config.toml
hidden_size = 128
rope_fraction = 1.0
init_std_qkv = 0.0455
final_lr_fraction = 0.0
Each number is 128 + 24 x the weight over the matrix's rms, rounded and kept within 0 to 255. Layers, rows and columns count from 0. Numbers have three digits each.

# layer 2 attention output (transposed), 256x128, rms 0.175, rows 224-255, columns 64-127
122147146153130108152134147141131122114128139127162146113148126104133131123119131129136143089127151155128125132140107124179158107124148119117134122088149164108157135141142165125115145101127115
130154088150111136157123153093156116153108125114103113129121120130138095116180131122126119119130151124094141080127135128130123111132138122120087133125102151117169103118127146140127135131082113
167137135119095136132124128100104120144056153124101136119084107137095105145134135100145110150156163145159176114109117124122124130125129124128127145124147122118156107096177143097143153111103191
161138126125144089095138155130196137128107126105139152168101132133096155129080096119116096117114142142111136111080101182147195132135134125142146174157123104116138104133137102091154153113140127
127163106140162109119093162135134134116122136106177152147160103138106160129097107110135088119128132151144163119120170138134143136159119123121147149151095099093159125128126112154157130145106110
140139107115165101141137117086141210121163115116123127110122147120124151114109122106128127137094106125122096123092147117095130134152126142119156083129145128125114116136164176094149128097119101
113141112115138150149077154146136136099156099148137133059180128116101151126175142146116085146145116133138150095146136141108144150123159122132148116122146150078073126156139150132085109148119160
121151110142131102110132178112125116097121159150168140130155131109146095162123141137128114102141132122116139123122167147158154148115105084110157150127147180118146068116134120118115119120095139
129114146116099119116137103105155116163113112123122130131091140133155089100094144119146150147127162146148118115091096126123107088144171126155057151122121093113141139109106187138152126157124125
155102124131209202149120110152110142121126067130117112096105171117103137149147117159087099117090138143106121120121131154134145100148126122127102149132142088123115124128189132135157132156142119
169135145135095113116139138123134087121161128129141114141126131124110139128117150133112126124147130139078139138148089124183145155128126132097161212134113135120153121095129124124140102096098106
120177133132105112135152115102110124116120173118119101126108144125129124156147141108101128099162135114138134138163140168167070112148133111128122128124095112142143094080145114134133121141124161
148128110120120124123127073121134108124167121191109061115111134118158150121137125140176147146123145096123180158129140095111150157149139158100136130128107135118092108211110138112116084090148136
105150122164110161138094169103143132099105141078158104150133137139120072151083097173186121111138089130125155143115111090083145097091136166116136131123107214111159114136106112177155155126111119
126101142093114127129091137119111098170137109139095132118102122131133130113130124134164131130118104090132112131164138140139143106124119147141152171110173123125129152132201167106177120147125088
115161115115140136125102125123152115157147151127099146135113115087113129114138116186150134126139098127112164119153133111133182155128125114119114136112164101113142108115163134133112138111110085
156136128105123145110134120137107132142130154162151112099076097132154155136133135164129079147120132128078178123126141134112117169090130101136119127168071126160149172130101158153098129153143136
113132128101116081119116123127187124120151124129096096133103136105112142094127149114148141126143175186146054103136106138140130088109162101088137130113114140094115134085156140115134100172203106
087123183145170083123165142127162157137109128129090151107173119123190132099115140172172166063051099121163091101032128132110128121139109110138145091134150100098146145148091128110084151121086148
134115121150128152144112117125136136130143140089163134110153204125150111133156107143085149144131092105138111168125107154123124104155135146102154072132110136114179070156127120144109152115127137
102168159141084093085167101146113131142162133092120155140053099113207155155138140129119167129134105118135090139136129158103125126112087073121141105164061096116140150142124170119097132131138161
131114095096111081101135134058115137166159132115107118121101130124141152132133149114162124178124125128132183129143131123142143141146129138101126152093087135080163118153099086144142093132154186
122158136136138103171131124127153149107142155110113082118130087156129148125140100108131170098108109100127107100133107135167144134098145119153100140114158141144115142133102155136117130168147118
126117115111129115088124152079156114131096135113135121123113102086143122109138121117073153154164138124143101137168110132110119108107110132131147103102117156139117116134115125117119148090108164
140156112122120090153124136155095182152112116146082127132120116114143124160102147135112160118110089165130139128125088107119081149131137136139102093134169114155088126142113146180135144141145112
128098115174080108121171124142149155107131104124139098108133130174146122160088130154117091103100097078152152123117100133120091143122089112126134142129170155083107125140092131134127117141123107
152117083132180121137118115123116125141122131142108099105120138155111172124108103160127128101101100116168181138142118113065097122136084133128166130138126137166144128145145125129142158151120152
104101102205148098098111112123173114165143049098119126136106135105120102201131109142164123136115166156141117126098115131071116121120143117139139106131093137119162156100167138128131129134082141
153112166154143111127083093117135118118145118111142169153135157141124124139138129147118145116138139098117133144085161131165103178153137141107135124173095098125153112113080103113138154076125152
125193149126162099088135177110148147139119123119131152152127115116113150097134155124127078095120125098109114110093144141127137106145140109130128158143122103103130111112176152121157108108100124
109155163137140155124137142153121103111109112151135119133108160096135146138099137118119094110137114101145122115165121148129103102172118157121156146148165089123085150090128130107154146124140141
148123128141133067160133131094124150103108136145127103116142144154133178158149141139137134109116114146125110139109113138152137146113158137127119144091158135095135153173141128153132155153127136
# layer 2 attention value, 256x128, rms 0.132, rows 225-255, columns 64-127
114117125118171102126079162120089110095162113133145183126085096107110137130101131173071107173098132119097161093099139117125133151124130136108107136118156111117109111148164110106103166147133153
082124156098135138121146109111112176119111162124130145144131162113143151112125135083096097140115139058117114139137082156099146137164095155144107134112124115122138106152072138131110117154133138
154129145139118120141136091144103130101143093132116159136088176148124120167106130087142147143103155136107111168138141114140092138110137136136159127127185190121147116145095124153152107150131152
165112171122131143119159089097127130109150132158100135141101147149139140135111125093150167124145119131132129153117119104101134135131136150112140082113147123115139119123120103096101156125102141
110117104144157101112087088125145093115107086141152152092126167186132103116117142150114145131137148121150122118108130142109122108147133127180183139160128096118153100139152117130111123124145170
116131155134155119110139162085083141158185160130114106121135143094117118100150131157141177123132133087133122118127156141095148144097136115096096083154110122114144162108178105082123087119148094
159107129121155125146122119072145095122108109107118155118091144167158087129110100135108102111100115128122124150149120114104110112130113141116129083117159178096156130129138109162141164152175103
143148112125122148151112102145128146101153132123096119123137150152120120130147148096123141128142177149114141133156157128119135122130079115137103143145162136117147114118114142113145122119141148
098146157110116127116128107066102140121153156114128112128118141167107124116099133109153118105116128118145152145145125161151123145147133100156164140152105126106103123126121119149138111109101108
150112143111100109115141131118110153097122111124145147093150138127144128160118126109120135127122133081120158141129121154126139169139102120123114131085158138189120169116106125125138161101151093
151148152173097147124134132122105109147115127131121152122125111142136183088120129107110118100120067079117122141104146123136132136152114114151126133168116147118114103117097132130084101085147128
147083140110126137125124136144183114127109186116121117144104132123117081122131136150113102117117150162125127113118121144195163143095135099123124124144108085118088150119127086143121127065162119
128119135138124111108147122111136117109116154166169144149129105119114126168153102122107102138101161097168122147112110130094131141109126123140128156133166148082132119147149122096148136156138086
128131112109154132167120165134164134107142120126152117178150138107149132131158148118119126135107184148130112090112140087135118119162090146129121111148116115150161113124105172139161158171080155
135091106101170099141106168155113135111161110157115121112110108108119148089158112121113127138139141138083138114142145105114135124129113104094162155129135131108102132151114141112160150128135108
158095115118133119117122162153163124150122099125141139138135141136139145158135123105144135134145107140108102143126170162170151136134123141115110097121117123089154086154131084103113142110104120
198169137174135119154092140163099105149167122128149125067099158129116120146136149154135169147121096136141147114127120139117147111136118105071146116178136110160139102104093173148119145125166133
120114121140151135141141110092149091120124084112162106149090102161156136138094117154162091086152192100131129140131175203113144157099084113145122134157154117103079148124163120116155130137116118
107135141143079149119127136088119110175131131070124108117125119144079156124116152119117100107086112086144132080095133141143101103139136139171165128154089147165151117139121141119147145132118120
160142096150142105160176111113128144153132090095133125092121108165108192107134116146137101128161149103120171148146132104144142112166162109144152144150114133162079087098110117125150114089131134
112135090143117128137167119139129098093119150086143120164142133130109127112150106138101159063126094107116129110108114151131120137074133159134132153154129167104172146113116104112133135114132155
128123144104111105139140177137087104117116103189127150163114128153189133124125096184132148162146136103095155135126127132128121165141176092130133162121135171092107129102112116138127113145134149
107128124144137117166126074135136156125141170128149178091112153121131154097109129150109114144109093112134170111093124122142134106139104125125111141121102133131116142149139143152125122144117124
097115144133137154126103141145155097138127144122145137150111109132133120103132149109142112132133157172151071112147160134166142155146149121141133139133053116106109111166130135134080153134151149
156149133164110090115132123099154147133118141132125131121116105144070138163108106139138094125132157188124121148154141150136093197134150094161115138118117147153101106098135137098158125141149089
090111159117111185094158104101130093119076132125132072157095158162122108146145115155145115129135151138133105146114140115112192134145149128162140167110144155116083116169085128141120117150117118
118121091114164148099129065129132113096136109154165113126119118138111134139084186161089092139126117134121142163145120127151111128125113131160138168120121105104107112144138138085131153116124116
095123124166104100082109067123183159137095121105113127138124111130133139126139140082100101133133111132096078130106100149115140134098113143140161126132142123128134133126124106133123108134121129
170126102139124130137163104097112134118115145161119147155091139178114103129082132108133179115199102111137155173089114126091118096145098122118116137114134133169132133166130146126109090156148140
186139133125084118087129127117155144145113127137148145140096170133159139102157158081143146152125153119157124110098114115148157075121138155161121103098145112141152150122117129127117082121144109
127117099109121117141118113114144094117139115101163096148132143133154123131098110160126149129145157099131097120121152150090133125136175136112104120133102184078141099107091121101163148147173145
# layer 2 MLP up, 512x128, rms 0.154, rows 0-75, columns 64-127
137153124168165156153069115178134137124127126097097135146121124138134152130101133138137201144128153093160123162094135104124123124129120140103089118140101126145125121117107139139158128105105129
134150149144114137157113128083110101169160066160123095109058158102157119179168186144116125163124146127068154126103097128106094130147147153151110099145091138139113108085159113145105196136090120
106110142107117078130142101103131110142139122096156151125084145139124128120137117135120101166112170112149124140130101109143147149183126140165136173178140117135142140124146118138147086107181096
119111156132154115140125083104149137091118115098144112139124122099157136146114113147116149113121092160141119080114106146095147145100145145132157122162113112117134133124156173105180133118138143
126099126156100139121162108116141135143135154112098159157106127194115104123094126162128109112136120140121136106095123128154157152131133144121103130121104165063142105090161092119135143098134082
115099101131193087130106111168159105114101090099121135156171137092086069157107157100113119125120169188113129129137126153164142136112147104128160101126131099167167100104193094170102183127093147
138129117111123124118111091145149126119168117106101100139105134094148116149133108159146178143116103136121176123170108107131082099105121140136112140146120162129098075128155141147114110139156144
151094147137145154149120132189126134096089119128143108109120128130109110133160127127093143140144039120080089120148156184145120110131132142121112132135189108127139065083123188131153139137095099
138157115125153087120114137133097160166159142141089103136086098123133102131149150116110088123130109090181125097161120094142097172119118093114150135098115146120116165153109155108147127132149090
124117126144146140129133122134136104116118125137120157136142105148127121158117148166130133170159118133142137121137121135163150140097127128131115141142149127095147114159112110109155126116130119
117141123117114136126102077104161146171125163120106115104147087151116096109155128112102147142122145087140161180137088109129107132160138098148140170098149140131116152124129129123121121104113103
084145120124137155131146164115106142127107138179129145113123144115084135081143109140171127113101129151181133126129146096136131130128197134105116123105143137110122113105110120119133103122182136
109133150145144132124176090093124134168134117102142125078142137106129104142095104174117123156146093108112152117085148131112121130128129125131100100121117118168154126107137173154153164145100117
137116116110117139169120097173131138144106138113161132117120159153171112115161117131165122118113094159141141122085132172101146203095102124083111083173163136137140137152154122133083163126100104
117144108139149139179112094151122137148123098143088137158141142093128113116155127136113144106084118090145153159113151156103127107122140090124114174177123112126111122134156123098119111091118139
128120139134123132120143150133132134140041149130098132156136140128129128123175118168136159174074138124137098147117145145165110117163137134161112095085153168068138114154150114120130113099110119
085107176122116151134131147137142115122085154154096159121112085097129146133130147127146148174106138114116139129091116167139131103146175157159088114138127124074118088107123145077123105140159116
132144135090116129169140140142138098106133106104114100156094120160155105158104118169144118100095128124144114095105085122114125144122133103127137134091141117133115067109184155124128151158129125
101116163156096089172148128122142092141127127138139113194103151131148135153143161123142140144107133124104127133116135154115130149125106096112143134174141151138154123122114140135102134101106129
081129146128127132164136131124152137121117107127124123134147128146122153104118163132138157169086123131146115120127106164127155095145131114125136137125129159096139127121160143141112143117123105
121123142126180123097119089137171122123148148082165134116123140134121115099136112147119127172119128157113120083124140069145132124120110148105157096133149104146141127098152110149158097129145091
108166133121129160132153128150086118157169091128142125141132100121134113178129152137105139145134087125119108168095122110136130133123114159143111107126115120101116130136134108095160091134100132
110139129115126120121114129141113173143145149154099103128141112125125108131149120096150133114083121106090143113100139114150169121117124133139107135136097111128111182121159127148108133123103118
122150160154139123112097079156113116160152093115126109136098102119136050106121147093104169120120157078072121116113102165129135120104109143082104133130123124181132135150128098184157144107110156
115147086189136107105167109116090134152109153151121133114088088142136117137123128099100142142097137127085172110104147149116136146124116111125149173139167117122140154114123140149135111116088138
126139138139141143136095135140144105119119108149141145143113112124107120142135149157098120143132138107148140117130106155161145134118111139128135138152127094119152145113127126119149159135119122
117119111097154130128110129096092126140132195144118165154126124175077092152113160147115160094177188148161140105130141098128153094120133092127141137113126081098132115086083145168144132139098112
134162120131140136106122097147170131127087149118124188099181113099128105121107126138116140096066100095111126143069080099129157132137166140127153144165097127112096179118120138117126153158106122
103119137137158107090129109148136164167199116135142102144131133132142084110154132116127104129139125146127098116135127114098143122112148154099125117128119076115126106142144099134169144146140166
150134115114113129091149096118112086106132118123140149121103127094156069141148164130156104155164151113143138095104132144140126124124124142156154111128136161140151119139101134149110125174149126
164135125126122127107124125099131124046130114179114111127122119162112118175131092131142116115139149140129132107129089135128101131164148157104177170149147126127156144113094143097104119112146091
139143144157124151140120110147144184104121149152104118116140121152102132165073154157150095126124154140111121126148133119166129130078158129126112175105144133101117135135123127103131115126110114
092151100095147140154126142109163110124100130130155136132099147139115097144161081141133130144131087164100157132108094149133142121183161135127131138148116161096101132102149156117124114166107143
103084128150126114143080113139162139156136177101115115187181150150105108096120125103119149110179150138123165097138119064135143150119111128098130124130143107133119158154122149151150107117122157
122122115141181126149104129167139158147130095148079123135131170115161099126130132103078125116175104126151087110136129165158089097129131181122084075143124134125168122068159138052119115140130137
109170141119128130162096125126117100142155158119126115166135159144137136173149140145147133107109070152128130136117127115128130125123129092145139107168139153133120164128098132135088078108137181
146136144160138122129143113087180156134147139087139124152129086085084101114118119118107126107152099149091092099114142128161173097123138111104148152109144103108165120082085137136139176119117135
100119102137111132137162122100145140102175106154147100104136089108181153137106154122151139163149108136081165145126106119102126118115140139150134155137124116152138121093097136134102138105132127
132132149098094145111122139125132172119134112109109077124135128135119137154190120085147147049082132119103130106102099153134110171170133156162127172100125132158082141151134121164145103148132053
100118125132109142131114163127129101080169114168099132134121123114139121153168186146077124101143112134148114097158133137142104124128117143117102083121078097116112150114170145097128158145147097
167132120119107116117111125117107112117166152174109106101114159121119084158141124144169116131133080128151130140168140125148087139163141126111111093143126128161118111130129120093170111128157133
165130103137132120125110136125119095123130116105140115149130101125112126124112090167138158128092140171158120122100133109156113124128139105096105096138118118139162182100184096143107155121135070
115150152148145124159134139097132133091183105146133142123138105090090132110111131161094166102144126093108084139115127126187177099164126123111134138178124104128163138142178119128151152099090132
120126119098111175147105159106138156122166185159124091128133112181133112105110129133107058110139125165129154107162145106113148139178181148149118091130105097118139142126137127134144120136184091
118150163122114092147138153117110167127165143093176064139141107121080129120133125129124138101120157123124120117087105125157167094160112141161140143137178078099115131123145133135170132134125105
143159155172166147157122127161092176152134183141104118095091112164147048155147134093140090125121108134137136113093138166116105132130113121146111086151132104085141129133124157176131114170135125
099158101123105121166119130122115163149151166123111133157096085080104106134138141142135153135143102076159084105126128133101139132147144130118129126143114135057146100107143118152119091129101115
136112113149145092139146144137102145105136147129131122152138112128122110138117120096123114159128116084128139134092131150128138170154135136146114167135116072139140135122101178112118121120151095
109100123116113128154140134228126110119103146154106162152135106145084104124091105118140112143143118176066152104115156088175148119165135167113148124160146140137136136129162167133116163101089150
136167114095095095143110127139124118105172168147119169158121124154080104129161133123111123067123128136163122116116137170145137147135133180139093101113151159156139145133128140142134062149171121
109171140123116121107135126108143148135132115168124093122126108140107130179133148149116153156122144105112105118164127193115152139112099110143169131129155111074158137153103169119121127116135090
079122127129121105096097145082072169120147129087136123135120162123137128133118165108167142137150124145183139090153179146146090118083150164123135167125123147171101140118142146150120132117149133
120127124136104129102180120122127112121119110121149115123104120126107123125142110156168173135132125119143076144105158083150148115113152123128117128134120136061158139120116113143158149127158161
133155117127119113150125128136138110142093103150086123110124117177159110163116156094146110137131162125119141126121151135090149133102154150158090133158138094165126166061132123131113131128117121
123113112162108152135152137130191158066119142135102151133123092117110127136120116104150094143095096110144099104124110131132224155169167153157158153128126101113127144085138140087089153126094112
155151103154123165129129175126053091145160119111086146118124095145136078166108126128110136109115133112169150100113146117163101120130133136155153159122154121125158133102134123154141145107099112
139121136141099134136094113103116144140131120123088076161155160161144149153092131102093113151106144146120175085144124134133098111134115119151122112124178129116083115133177156135126126132100111
120101105124144109163162105105120106113111136101103126138129123083101137136142094168063155141136113131073159147125105128136143082149114140161144111128099127113123155134113124113147119119110144
096134155161143118100126125106183111145131151139103110124123103094090116128118121155130091125124136132055128136119138084176152139147134117122160168140161100132137135127131066139145159167097075
135144144146127144156157109148135129112162140158142108174124133056115167119124155116140153140167095127135073138106122115097108113078114104096168090134130120114105077137148141123110139105135166
102136109074153151178118075110147132147128122161093121095130143125138086124178137116121160168179121156134107111147102128143140083137100115136146110119124123123129123140061118147187098143079145
094114121138133087107142094134151099137148149120137113156132125111127140138117130141084141150100127110085148111109097151150183157124104109126150148102140115129146112155136067132129142123084115
143123121129120124107133124097153104123161085143125151103118121146122130122078155152125082168162124093142088107174164141108142111174154149190149085122149153128155107140088173100163123124117105
143144122136084142158147113151128086094113089139086168171136099138071080121174153119162130164131124167111167126107143133098142127140169123142126138133134158163144184150160139124097113100076143
129128101091156122120110102123105120130077152125157113131155159095090139131137136169126135170154126132092121132118151150144108149122103091095115145135191132151128144136166100168109088138143174
131122155111119114115132134150132108112112113126135179167156150101133126137155155123088097119110099148150079147160137178175177134139121144115128153135138119122146110094175127092140129149157141
155181150100098117136122130093147101093099113112100153140139111140100117142100138153083106134129139085157128107122076153117149154127168158125111081129091086123121141099149165095135140163176126
105130113109092151143143106122141107133085131131146158181145089134107134126120155101145162114098138132155088133145105090128141173136175138109089106124104127144149121142132105094098127148129118
098176122115107115153143114088114126164125119164127096078136093129145162154126172097105118100165148141142105144156112123122090147128133096176130126145154119138133170121146141170142116143099116
134096155101146105182125085140126154139145137134095112138179135181147164120138135107110122103119145125120155146129120148080126148132125077107126154110149087142073152105121120160135132090066119
141130143110103096135109077093143093110125137140148138155132158164162090137142146055124123095166103101101151126139119152149141167166116099127088134124163154140084109099140122138158137119140112
082184115118115160119070135128079114095097112143113134161135161147122132136145159178202156130109122141116120163130150110153070119150150134115097110179146159143112100138145107126097127147105130
117090126123127169131109153179092119153139123182110121115120124181136119106191159141127113134095109088118115112129133127107127139161144116106145121112127109142133114178148131124140123121135089
165126135125144122154116105141162104115071113107085108120077122142083092155141140143108121143167093092158128104114076143124110114109144130132121150170115091170123167111111121090126153156130140
151149142133141140144126109142135139144165100131138098099145121117118121162141152123133156093133102135131101112119108118146138162133117123148126151184109126147168087145108130145112188145121127
147152101105110125137141132138123152117140147083107180101096098137135158175127122156179161116150091112126126134158140128104122103082115142116104141148139111115111150136155112102154120133157134
# layer 2 MLP down (transposed), 512x128, rms 0.151, rows 0-74, columns 64-127
139098138109139131136145121107154128149122110133138153142125094201118130130144122164131144142115112138143153124109124101158129133129141153118127132147126135117113084135119136138134114104068157
080144164133132175131131088150124143119136170158108124124143101069083132164187179111104159160144132122124083168101147159147108119114137158095147103135111166095128138102163144148171161110149066
124136103123121063162133088146108147134150102156123144107107131137162127119121147141144081142138143126138084124108101134159128084128113098133135124152180148156139153105162126156161080160102123
132142143137138122110123146132101131142126107114117110156144110113182162104120119102133146112134161124134125125155176117118135153129118107105163115140117105125137098144112112146129115140110153
137141083104102141130138145187127169185135109145131150103129155120131168114121117148146102110118117126142129127149083120123130120142109112148126140155097157095081109176098183108148133124144123
116150150142088148112129141115114076155175132131157141115134155139166171109138088107103118119110132097142117137115169155116148114118126151111140161128109142140099156172130110085131174136149094
119146076097136139064154159136164138122133098113150146119144117123155131138110098127134087126137152158140128131169128127131128134135129145125144149134125109104155132130096143105095107118081139
107127107145126085149113107117118129151172114132158145140117102143156118143091154117112155140103107116155129111096179151161134156124115125069148141125135114133130117130157093133099094130169108
146091149115133150101135178150135112148119176116126145132145058156147135148124118172143094106115117096146130116125099139109120151104114158165148120138162135133157133103121139182104102081168117
125117136131175132161114096104132119099145112144075102165138093142092123149149142136138163197167107122123114109077110136175145151130151113162088126123163139105131147114108106141169161151144119
119153137130091155086171151115147133131118116080103171122133098130165143128138158149123083140102116154162107132120152129141083134134107160093113152143092133082117111117123110116108103146106109
114119117204159110086139124119131120073120128102118146120126171116177132149139140156121149102079169111122129148119136122154116133134136091159147116112140149103082097136120111170164142151093163
133148152116136114146120142086175143109145136118147108136102120127096151156147144131090155181126123152107098127110134087105105143085127092102138151176136147177079115110130089171117143178170122
122077162157153161092136106102147145133134131118145148142131135097164143106129137102126129096123140121152098177135099115107163122092091115105083095142123125108156127165134112083142125150161124
095138133102141180160068093166122179136093129112181153103179143137100111118133144063107124116101100026127106121093129146133160157147129148152180153167122112153134142124169067078128115144089121
141126120142116111115175136137150095159077132137122121130113137123132127093138113143146114110117125168127143152153162134126114133124145113111154122124122160140111107138115172115154119123171166
131112149145147120169145122124154115177102090145127127122144139141127126153108093141135131091133122148138148094117141129188110122109119146151157160159148126138115117125122117156154158139144143
096121157110130135117126135135153087113155106147129132120061147149164148114156113183138132134113139139125128133144099125126069117171125085133147108119153094150117085145099120129128106115141118
103098138151112139116120159124097127119166122156121144122088154099147166114134108132154112122116129142138101151126121141098122144077143138110109094090111152146115115139088123157089118119132123
104139133120163126159105111072139135113161111166109103158157115144088127124144166099109173146102099095126107103114100171135117099138138093135141117111113167110116118103177133133106152139141110
121118106142120184150135083143114156142161136089129096157135118157162150176165146175141144128099114131161135081094104104111123131158172120146129088134161144109176148149136161113126108108114136
138094123168171143107120179150108120131122140111127139146120118163144087129101132167110093119125144118107172145159124137153113080117106139145099117118102122159132119151095165108108113152109121
120147169121117146134139186142143141132177146119145143179149101168117116126167103101200133168073095098128115107114118158127103130087146112163090114087115130147120097148120145154150145125124091
103121121122102115099102097110135117146144109165101099184099157161128090116111181084126138093152139125085119168141151109165154104139144111091096130147102141151156113149156121118108129146164162
121129126133155142091107145098084125148138120144119124127126056145117138146118100089105151162136173094141093110101153131111100156102144079157155141131172146132099122113142147139131111177119080
117137139129152153151086123113148109087131119175109142172145098126094123130171160145114157171131120112138108100087107140161127141130137130132113121143137122131136152089152127141154155141132109
128127127102136166106108112088093171132141120167086144135182114146114148185126164135128174118143121121153073142151126163119067112121137102118103067153117117160191133073125116078138127124170140
078144130121140134156106111073190176147144135137117138089149200166120155176114097167156173126112132131126094151132084104100163090159184174130113131123083129093106144122130135157130067178156132
099149117154126115109151145156116130117150148075101110169136172134136084179115117141148097144130108122159120143142143125096100116088134108115140146112130130095127151131115127145135124133072116
145122147148106118147156132145102137106161168146144135149145127092091150137131103127100143151137140177119103124097101167138121107084121137142100109109156118143138146121122125152103147140123153
110102109181156097153140162145107096164119105131154144116104153131146144099135104140142117133119156119138137130139116089113115158138126093135193135113088134138130092182136077097150130127115132
111107131134130147180129132090125141111131133160130116141176127154084091161062145140103075155115159147137126119079096116136114101075185146080126128120141145154082124134139124115126148147148139
092115116064123145111126156128118139132116095142101142145103137145130124118133107122147136156094150136160146115091217106126105094128123153137102141110152088083124116147103148144119134151111125
152108073123119131145147130139147131127118154083155142148115137134134125101137106136098164080143135152159169116134140122160144135117128138150145149103130077133198117093109170141137111150129131
123145120182144148112119106156110094154189095135086080171114122089143116163102122143120158129118118148157118133109112158143097125154155197114096113107168150103126128114139123094077119112104096
090120147140054109119149155138143126095117101052074141142107130132125044111111095113182118143155125139138142107110120105146130146154106097135140144142170156171150161149127134116149139088129129
097106108162119111147084143120129145109140104152179127093158153100174097143118154149114159134138141126117076099176121155126167158070130158158105190133157115104127102144120073143143148122101123
119115095098138183103127123146112080150123139122160140125097112143126171144120102119157111121095129142116135118101140112140125138133130127123121132090131125109148124135128154139137132154093172
131122148108140163144109145151155170079149179111129107095162116106130100128172137104120130119114084087163133094108118134108106148098114114162131147132163109092107107176148173112124160113146141
110129099142129138165130153124126108065163150112104111174136114144109148115189165115127145162138123114126121099149130117148151118102139146085086082086114121135150137146149125079110194094114130
128090154101133156161137143156113130132128172108123157106114155130149124132138090104134127106117151151090173131095154121123147110139101157147144128108112138119097159163125167102119101150084140
167115141140057162132156129092130122152115088180153131120125128133109135126114096163128151126124131143166142112092103145110141129134124135130098072149107104102123098085134140094133111126158116
143151150144160142178138153093083128105108137124139134146146150147117116110126176171109157144151133128188146154152170157196122109148148118154107114079116147148145121128159130113122114100149129
116127077101130141133118112169130153109155145125130173126128106150142141134131113166133111113112134116095124117126160120096153177129116116121150072120133119112111157160127146175113140147066093
129148094149095151109129144109101113131101098137157107141085125128143106113152122150135118088127143128165139142145110110133136129195143155122105127148142134100124116104126128136145145100115157
115142104146150107131166164080119150113105149109157136106091090128155149117122110128151045092139142115092117125174135129152134098131098126110127097137138110120146108125127141119169146128114117
109178114114094127130149124128130142125137123095143130133105105074178145131141113112098124109124159096151120131159137185108153105138123133129137138145118090144106114137140152111135090148104130
119142121117139135110122106118139096112135144138145082115140133100118152121117099117139141125076135116167125186131122145133116101160120127122102132123116131172098091122096141140168124135111110
152135129116122115111138153068113134142129126120093127126130127116159146106138127109096122125094145125126109152143128168146130128157119151133110111100086120138120105158127135126104107126127120
145122162090095099149142119106146120147129100103140121107126155089124130085134093075146169136147119121126138163082134140129130147129156102114175111138133124099157091132152117162136116159115112
102133156123138108079145150132113129165095098122157090106129148111150143130104105155129122123144173151127118144180133134113137121098080139129180136117107114073146108142097152129133128089108126
128151136109150124131105138126135138133142130152130161102111134136131143126111133147133113171128172146162167114133148151151060096115150124058111167105176120142147145117130105139129111115177094
129110092159102131107141134142102127173136126143158137117151137140129127131115116118119104125125130135123106096110157142194060093118104129079123134130118137143109100114129152131149157146124140
132131165121116137137099153107135113141148125082136112086127144150117128115113110113134149134128142115127109102139165136157108156135155161126094133077159079133137108111087101132124110154171150
151138119123135152129138121127102168121135109144129153130108153109126100141087073104146131164134056104130108121148141157147089138175146146161164122105152136099150111116151155128097145178099139
137105148137103111125130120139203126146097130133147106117151176154109122115135113087157131115164108112101131129120159141167174124113156137117114135150100151144135114108105120076123140137165115
123148168112102110110100094083136128099077098093140119137134133130097127124148172114109118129134158117116156142121101122194125174117123133139125105127150147145087161124157115146117121146131136
085148113122123158130156131111092140128128134146150130107144148137118105120108132153134087136118103107140131108143140139100170087110124149128127153109131123162129099129139118162119165109126133
153126139134138153140147091131121161125126128145130122128112094129126093139143111122110114083149129119169135134158114135110089123071092153084112118125136158133120087155101158115091141116160144
132170137120124115142179141133106061181140157125104133137119148127131174154140125153125136088129144168132145102155114122095069138123100089101167126131134098124134108099128176097096100128148110
139127130087190160131105105118110171135158122158083092123094151105135080107121148134163166145150145130159137114122188112127118123180189101138085109141108162142125103115099151118172109114163108
112115143104170135098164115137125143104105084169157190096130106097152128141139145098109136118148135096164092129141173111156119086090134137147122155130126128128056120127093172149092107125158177
111111144142087133102114133174106137153141178105131107112108167134157106105105151115115150177128118138125150132091123127129114137078130114145110154180090124143125156128081155122143122153152066
110168069167146090079160148125111102137129083090143123082115133122103147091113053137166100148110106102135145162156136177135124131134163117151117129121079105125139175114130117133119132113131106
128102183142138111109129141102160139097128148119165118116123122127111095126120128112137152133116144124120145131140114141144146170112120140151142172132105136122179135108147113071146130122094088
124089119116113151152130165126146188123105135158140101132141172120144078148129154149140089118173123147100126113117136098163108116106113126141116165107050176138123168111122095116117146082136149
148085154087130151160096105120145142107101081138121091158163093139072153128091123201091089148088126095134159098107106106133107151154097154147126091131123097127141105114115158160137150178100136
076134061081105070131105116158186144104150121162153122164180127134180111156127113101136141139150122138202115131153118146109133073089162107157092133139113161135106131140104100125108139104167100
146087118097128157125110140102098102134105126125145120137092150156169170151080133163129091131156161109116127106131163078129140135137077135108106194122125134117175125133129099148153124127144104
132130127175122113137133129114110116125165116109148150106119088132134154122104146146141081156128141137115095112145117147143130139127151133105157111102157131105135102144080082137103097129123137
140131134121107115125121123128112136150165163128071124148135161141129172124127143100062122158109154150117136118127124110148145156127136121127134112107167107080106122096123117135115103131097150
151132115087115137122139140081153120128107145108152126135121106090169138127120152112123099129133111141095140106115121112116143132115134109122133132161151126134094155109158142132153131078143102
091137130163112118133149129140124099126111140093123140159147116133156115119096128151146097123161081146143133128124153128083130101128112103145161148129128102109104157121144148154130121126119116
134138130109183135188074118125138146092085118169118091112118133140106154131128119118133127154136097138113182076122064149098140152118158110166092110154093089128217156077119140144144147136132154
119092119109162131111144135141093134141122097136153137113133139112138176158085148132135106092128146111143122107111112141075165101135126118159141128143114147123111090129110125128182149123119126